Each number is 500 + 25 x the weight over its row's rms, rounded and kept within 0 to 999. Layers, rows and columns count from 0. Numbers have three digits each. The size before them is the row's rms in percent of the matrix's.

# layer 4 MLP gate, 192x96, rms 0.313, rows 9-72, columns 32-63
094:491461463490493494504520517474510541501507494534537504492524528506515485468476501491534476493499
098:510513495553505515511542494509516536496481509485506553503535516483495485488459487490534499510534
100:522495530516496501502534476504488485537507544548446486511485520478490484504518545485514477499536
108:477445469496461464502489474475485526516506501511496442506507518504511517500506543480479482473522
094:524460493510492505518513431516465472480464451527473483485543546463529508525504499498494473464510
103:492502453522524531496499511479491472551515479529522489519498487502487507546544545502497476490498
104:489474490555500516486479501528498502500486508454510503529524534495493498484467523506529465476511
097:460510515492538492511456494505519517457492535492535540529493495475454502491502444487522523501513
107:490486458462537531523487461511568480510494487507509514499486495502517516484477500465550461530491
109:487485490512454454485499492485543503536508444505494509463475513450521512484520513511511477512511
093:500551531535525477479478488505490498493507504442542517487549520442489502530533483516504531501502
100:474491486483477509487504505518490491545503491494477519541503482486510484533507515506490507507518
101:487490539510519531538499533487485485486462505487519558538511546459494468522486497502493505506513
102:497473521517529453508470462500536487539458520489549504489496465479486500497471537504534452504481
101:503491492473519491503490494531481498502514490474496526485492547498504485524501470490494548533523
089:488521511524513468492458519468501504492463513481511477467481512483485542502510520493534534480489
113:474515530518487500541470476485544489510454472511526521518489539511521514491519498495498494541517
106:499488493479533541523515482484467510518543525490498533532500456511519491526511529502544499491504
094:481523469499506471502488514470498525504494505537497511516479532491494503455499531508500507524507
097:498522479516505458486482489483466551499509493522516475528475498482487470477466478529463483495556
107:471511458530463550477440499482468481475549480511534495448530496490524466501541486513529501484505
090:488526498528494514522484531488534499492461514469485513484498529534530534542520520507552509459479
103:499458504535481482464473495495475496511471481533508518500471489476504497512521493534507532537494
090:457490501414514471473496498523515499435473504459525491465480496484501454517506490501495472491482
103:512480494478482467534502522508483496529492516482503461491466514501499530485522473464531528507497
105:534524476494494554473488476477518514488528488501499488500483494460470509509508529494518524488505
105:499493478470526501504453502480521518500491491530530509503540490473488491525523499492480505468499
107:527452461489467493517502488484511520517503522513469517567490491454468514494531466522468522522543
084:477512476507515474468526433519480488522523470508499505484482490463458502493500464492498492489520
100:435472503478515500502463482442537515525488526450513524562509507490515493495457501483489499515510
103:482468527530454453513514480506479509472495504461488510483522516447502477535473522492467528483529
093:480518505493500517459457479474452501497455493488498542536552514468510514504509538512531533501489
086:496493521480466508514498442518457497476516535508537525504464538492483472480460496493544490496490
090:515469505478576504485486534501485503485523494501501514517498520505479483533470520551543511518497
104:528501513511505458519472494468523514530539466473485517563498503478529477501482487539521516518501
096:490487471496490493540502466484434499450482480495537512480516497486496508497473474507497486499499
101:470468460559542530499460517461491462488518553487507488478500483522510549519467485475489531490532
106:476509493488483499499475500487469511489493500533519530512453499513482473522546435485486516521545
083:498517481451498476548494493506534515503496511498510507547552525528440479520499491509491524519487
090:548523490511538537520521523447457484498452528466412502486500507485464512490489496542515524529523
098:487508472495496512534553493485482523527471516506567506498494493489489479491556517473502525516527
081:478504483472509546507469441493498496516456481509525501484480512508496479531505534486536528450521
099:476502534544502503513488488507490476502524511463529529511491504533472511513507459526465507491519
118:532440512501485528486515467533442477488486446513483507525536483503522510516465505501539527522527
094:466486598512543466508516524459529466529505493480484504521507513501540494510503488494545518503496
108:523498519483516505485535534503512455516479530513470498481483554502449565529528534549489484510554
100:509534524536498484525506457473486568481465507522486497471493527487515438514445498475521526496538
089:519512499499499475513433484514509501528510547484506525511481525483462532547475458509517494529484
085:495517520489477528564491497521474483512468523502506492520468474448491519501526537475467509520499
100:494497450485490510526529507507470520492495465534516523465512505505533515530531484515519572494505
107:480483473489491489437468508497491512491472523487506503493504484476505456436508504522494552482496
112:539524522504503478488520463494487471541544545515481478478511484462517513563496527493514474544561
106:491484530465436535501475523516468497480480488511482501523530460505480530526519507452471524511525
091:471504497506497511490463482502498483492517512524508502482482558471495494475511496497487502549496
092:471475472511478517464478498493481524476505506509509497498491528494519445506475495489462516532518
095:512490495470456477471483465514512467489515486473450529517512557464505513527499486525505518491528
106:478494469506535498472497535516508499532441502499491516528503565479507518547479508503496527522500
094:489476494503476517491523434516507469529509494499488472468482477483509447505496477507493511503534
095:478555544506503528457525486494474521532517551543508521475476542496504493494511470496520520535560
115:520533492531562506544478487479470487514494506436524509464481517486481484503489506517523525510512
078:524505488493526493498507532500508512475481525509506500562509447485515512507545503509507489513463
097:451512539519508437506500535487504510536487545489517547526496499460496504532547527547473481488544
086:505496481538538455519511521506494513520548488476516491497499479470528519487470497487518487550503
103:470440500507516521490540513496474514504497491512519540491513531488509487496475530493540480475509
# layer 4 MLP up, 192x96, rms 0.32, rows 9-72, columns 32-63
092:496530524512525513502506488492531491535557502494469514505516505472463479464490502524500516584492
112:507481492482540537533498472501511496472472510501470485480489448503496485519528479483518507483545
110:494509536470482475517487498526477472464491470503520504505524463491554494490497494510511523491499
104:551497507510521535475510488503518467487531496478497539503529512525483518536480502508477484493516
094:516519530528491493508498510505506519458514484520473515532531564472530500476485504546489546457512
115:547463496492486518478455512492521497485505511508483516499486506539521460460523533470511526499505
110:547480473493492483491487501540511519525518512515547506440519475435501523501505522480527523512542
117:535496513463463472469542497503533489510489534460503462461530475513562512473536522524516504480475
100:495511532531497486508539498441503486493497495495474489460577526457525512488494517466474508515472
107:464508457552506472461477502493499496490480491508460487493473462502473480517532471493474463502507
099:520479492493522455502482537480494488492519493521510527482532520476495472495505481448470531534529
102:510497520496510549514514464491497471518477503545498519515501516538549523515475524493523513511529
109:483502514504495571512511507482510504522522519537520522502445512522466496517479471530499492517531
108:526475541501488505506504466513517485503558503468443469505507497489483509514496534533495516494481
098:503549493503443502519490457528516536506503496500530498475481467517528529514530499515513521506464
087:499469495489468533477470471494509436483489473491475461485471465455517486548476499491521495458531
110:443545503535483520489504511513524511526512571471473530518491517511550495512485507509528499459477
099:479515459546486502488519503499511491514524452508515498512481529506478499476501505482503473517494
096:527508494509576534508513506513495493466549489505548524505512541517537513478507479505496468513459
101:545468522452481539500480480551486450461523498513505478456485460462515506488502481486480539506530
101:489538488482456521514498459509487505585552516479489479519491512512525542510528492465505483513503
097:462487513514423470548490479448520464485508536533456508485463525554513516488466508488493461519497
104:446492497553522506472519468475512487553516480519459475503428491494506470451553488511482512492452
092:529510527544477527520516520509510484528517504572491515550553498496490542512517521509503530525513
100:515507522528523548494511477492512568500512495532519493516481516449498507547476503458491492514439
097:479532501514511496498538477530504495473513481497486448517493524513484503492513516510490517534489
107:477483506541529537540454498475501512482554495500501466512482478505447501483523488560505480520522
096:486494545543526519521497535506499507514511467497514501512484497484456525522501470550489514521519
097:522486556491472463480471464506498514535529495475504540532431494461512522464463521519490493485474
099:490510503535488460487475505437498539512482458475462503475527479458505463473484515483524541538483
114:513528470526508507526500461477506505484523474513507507513551523494520506456484524510474513537486
097:521519505524551497520480546538521461511498529493494547531506525482561483487504562505478500486538
088:488474530537480497461518512449492524487485472500471507533518479492493515421501484493474524464549
097:466522495511442476513515515542488501503545513538465491480523495522534545475488468496475487528535
100:504511502497468479508513512485549552482520506555485503526511520493486544513510536506524513517534
098:552490522507520553510537526515441501499471498531509534498542465526501520492459503529516510529514
103:493503495529464515496465505475487506538520514475508561518470496491487529520488463440488525519510
094:539508495483501515522457546515477514525528499512502474496473520493546492503523499488534479425490
095:544481488446514513493502484490495525472490459491474477513485446479477464434477504504458528482510
084:510515525483562493513460483534484482477521470521470532517538517537448493471537505449524483503480
103:533477500517464540495483467521516496456501516501430501492514509509533498477489541493505558532519
096:501518492501483479493505515482466512496492483466511461455462505489495505528520433473486494487530
095:487472514493464503499486469492423505497538512478482546508487511490494464477478469459524468514481
115:489484507506481494460503494452534514448509514480455537451529510530510490509524518548528534477486
092:516490532514526501532546489543491492469516537498528512493485525546496505494480503473519507462486
102:528479488506458505446489500494470489517516504490485505463513494449514516493516520493499477487533
103:472472475455473508432438518538523489466487472526546476546496516514471484492479499519483472474514
096:478479515481462492504513516477513490455499478454518501506534467482539444508553518471512540498478
083:452472471467486474510494516455504461479535502488472507477486517549513500484518505488511508506495
096:512580502502469498491469487530519492539503484478514511506540519476494513456517485498506433524478
103:532506484474475531507526477474455493505496463516508495493489487488543471472469487514490516501498
108:478512507487479511498501547546525535488441482489518515526503502512501476465533489475508490490498
097:529486522486522506478473493534545523527492521478456508507479474506474501499464495506544513486514
098:509514500529503562468523507492527510487508491542542476479545524501476525490485545520504463520534
101:484507501502490498511506484486460563520494530517466508505504511498473469499506555531439516513524
099:460516492498439446495490466504485490501526522500487515525517501514493508497502501506516472497483
096:468511534456525575461518502553479524531509474517494523507527495474526500516549479519490519507499
103:531467515559438532493521510528492469541513545520504501493493507473551541466464513490509468483482
097:545482501500487521517497479489490501483565503501510502486474480492507529495468487510528485490510
109:538509474504532536548499492484493505503507503481517506520562522531481482556473506477480528513498
088:504534563461499542495517452510483503477480469559475499514497517496518489534450510508464484536501
090:472473485531487536491501475522505488506493532502487562479534514501527523509481513511492495473495
097:501524523478446528534529485482498490521482491488490480542535501478540494483505478527517501482506
106:494503454496517503537515491471496484485562496491531508501465479515520494502533497524503502519478
# layer 4 MLP down (transposed), 192x96, rms 0.295, rows 9-72, columns 32-63
086:487500517473536492488487501466516471487496447507510448467465460502457495528517502511508497491499
103:450511484502509461462480546503497504532505475500493445506476496464515525535579531527520487497444
102:524512509501486417510465478488445444489510557516512513486505521514485497514518497551474508495452
105:533454512477493472482562498466458529502548518504485517519472520510522450502489539482464485524510
102:506467490501499494488467521527450473475495508496503504511503465510469495486463505470494520481483
119:501527454518478489509540490501457516509521463475541482492487526541522448451498505497484499519467
107:526473481487521470460476503523507537483532510509513502520454470519475484520518508531506495474423
111:511493501534505525505495532535556543523498458468477471471497537535500470534550524513450473477492
101:454491502494483511486503460508521489492484492501498458477470510473465479524501513534509529473489
108:531503486494458471476509510513553509543542474491508465516449498484513496479524478472485532480467
100:512481504462497541489536504506460497518489492525485523484445518524499495521531455522548521498480
102:500554471524469506491467498510485481496493516490526502496490521501488460446466529516546521495544
113:486489484496503483480491488498533492494512517541503503500480500456482498474502475480501506515515
107:515456510502484527538461490520534466539502477495525481510491447524500471489500501534526511518496
094:500519477518516525506462453497479503488506513508499495499540465511481506482514535540537556495535
084:500518487464479511546502489480506445500508542501533531515497470508482519496491494484483496500534
111:455486545483537474479515465512443518527490510512521502480473460490508525447482489524509483465482
102:520442469519538531482542566467491532498524447473551502479467512524451530506482512479526471495521
091:503522523542480479512517510505498478508508505510522477448505490453481494458516512468478512525436
105:459483483524533482534512523495485502509533481502519491527459474491537526494496522495488560532531
109:519528521505503511484513544544526492482516506520533495518454538449496509481511516508538495452479
092:498515490507503529480501506511510470502482482483518495497531484495479465522507522493503532488469
100:514512510504519507508518500527532522504468497487479501529446533527511480501491475480473468555466
085:466492501469547461476499541528519519459473506427551496470478497477498489521497500492505483487502
098:522536450494483434553448534493489501497478496497522483492471501457486495547471533472530529513545
100:541489482490492553471515476511495480475504495493496521499480516454537460501516456468486524479463
108:504462459522479559479524513491507523539537453502492474509477522523484505512472480485470519512508
094:490482507525489521525524475500482502527498505541463545508483465518460485475518502498512516540502
104:501512486510497516509532558574516525485509516532468534530516478518481469510489487523548482482517
098:479512522498508481461552540453476575507505494489483496499465513456472492485491489478544439499476
117:516493539480485482483515496501464477507516475474505496493519468511503515490432530493541520458502
093:506497503493457481476535496487453572525492493515467491498490508489531515476526513536509540514530
085:522477448529524492458506464474499519491496493525541546498488464479494476505413505483487480502567
085:488497498505540486499526536525522499498505497494463496498486501455450477557499489527539525494445
102:479496511515482468531505543492529447479509539468535477494461462475510525501517496524458461521471
096:545482483534523466527494488510496490497485513489468498545493425532496550516488465483508489495494
096:488483483459449493498507540490522487472484511505452491496516497469471523543493473486536516540498
100:514534490501517481473491527507504479509522456516483469532491525493500546476503482513496552479498
082:536518480495512522494485521499482531532507507519482515540528505499520516481503483499470534514593
093:525490510500509505504496498486538477483503501477442502501483481499518481543514553474517478519556
103:495530506538501468513556526536480485490499489477538503505472483484492461487526464473497449503515
100:522489461541533467510506497500466525511516541476512486513477554475566512555518522499455523503475
095:497516509467474507492493546514514499465478480504561480482482469480506477550468539481512451495526
112:486538523480462501466482511505561452490502516499477487502494516488530481508545488532455491465482
108:496504496500486527514526499474455540478481506531466527491534481510531515487496514467542491489580
100:533495515499515516457504483523511496530542473512487553483481500531521506460472466505480550493507
105:461461428488529496505492454493524495472507503512540474474547509492503472545482510473521492537481
085:501504484505530485498480496504491484525498538514498483465514484497448488456475513481491495460517
093:532461528508533488447516558489537494531468524511490488521523506521512525538488516542530462483477
102:511519492541496530505480494534518495471518527446501497543501472491508476481526559480451487515513
099:557465461506519523502486468463522493472510485505505514454475472526467462507480519478537520545511
114:465492467510487529517479508523494511483480464473474490526478503476505493483509498508462523477497
103:462514491509496513488521536524526488478438484519465478527481512461489478501480459527547490461512
099:525522508539457476469476470504468468504489511500535505498513523509470485519500477493528510530433
103:509494525459490509499479491544548492493491516463447490511556479520488462483451505488513480422480
098:524487452488483481478476504500536472526517458531472553533492457527504483553521491435481474523486
099:515521496497469499482530473505497523486484518525465494485540492514517545499470499476559544508541
098:502496502496490478488469492542495499516506520528509450475482492522542547470482509517521472510511
102:478499555484543490555474537461511461511552499526476497505504499510468548498523496568504523522495
106:466525521532494503512499479537518490499469500472434528511504493499496533475533500532505468490515
073:495505501496468450485491517481535466517470518462481491494501479509489498502512506526525443469428
083:508486502510532513485523530528490508465476480455471550461523460472508510496535516484480472475496
104:512511486492491536501468472517457504475518495484490531497472524485482508545441495467467511545578
101:511496446492507505517449514510524502502475456478483491516529497449511495550501527472538509492492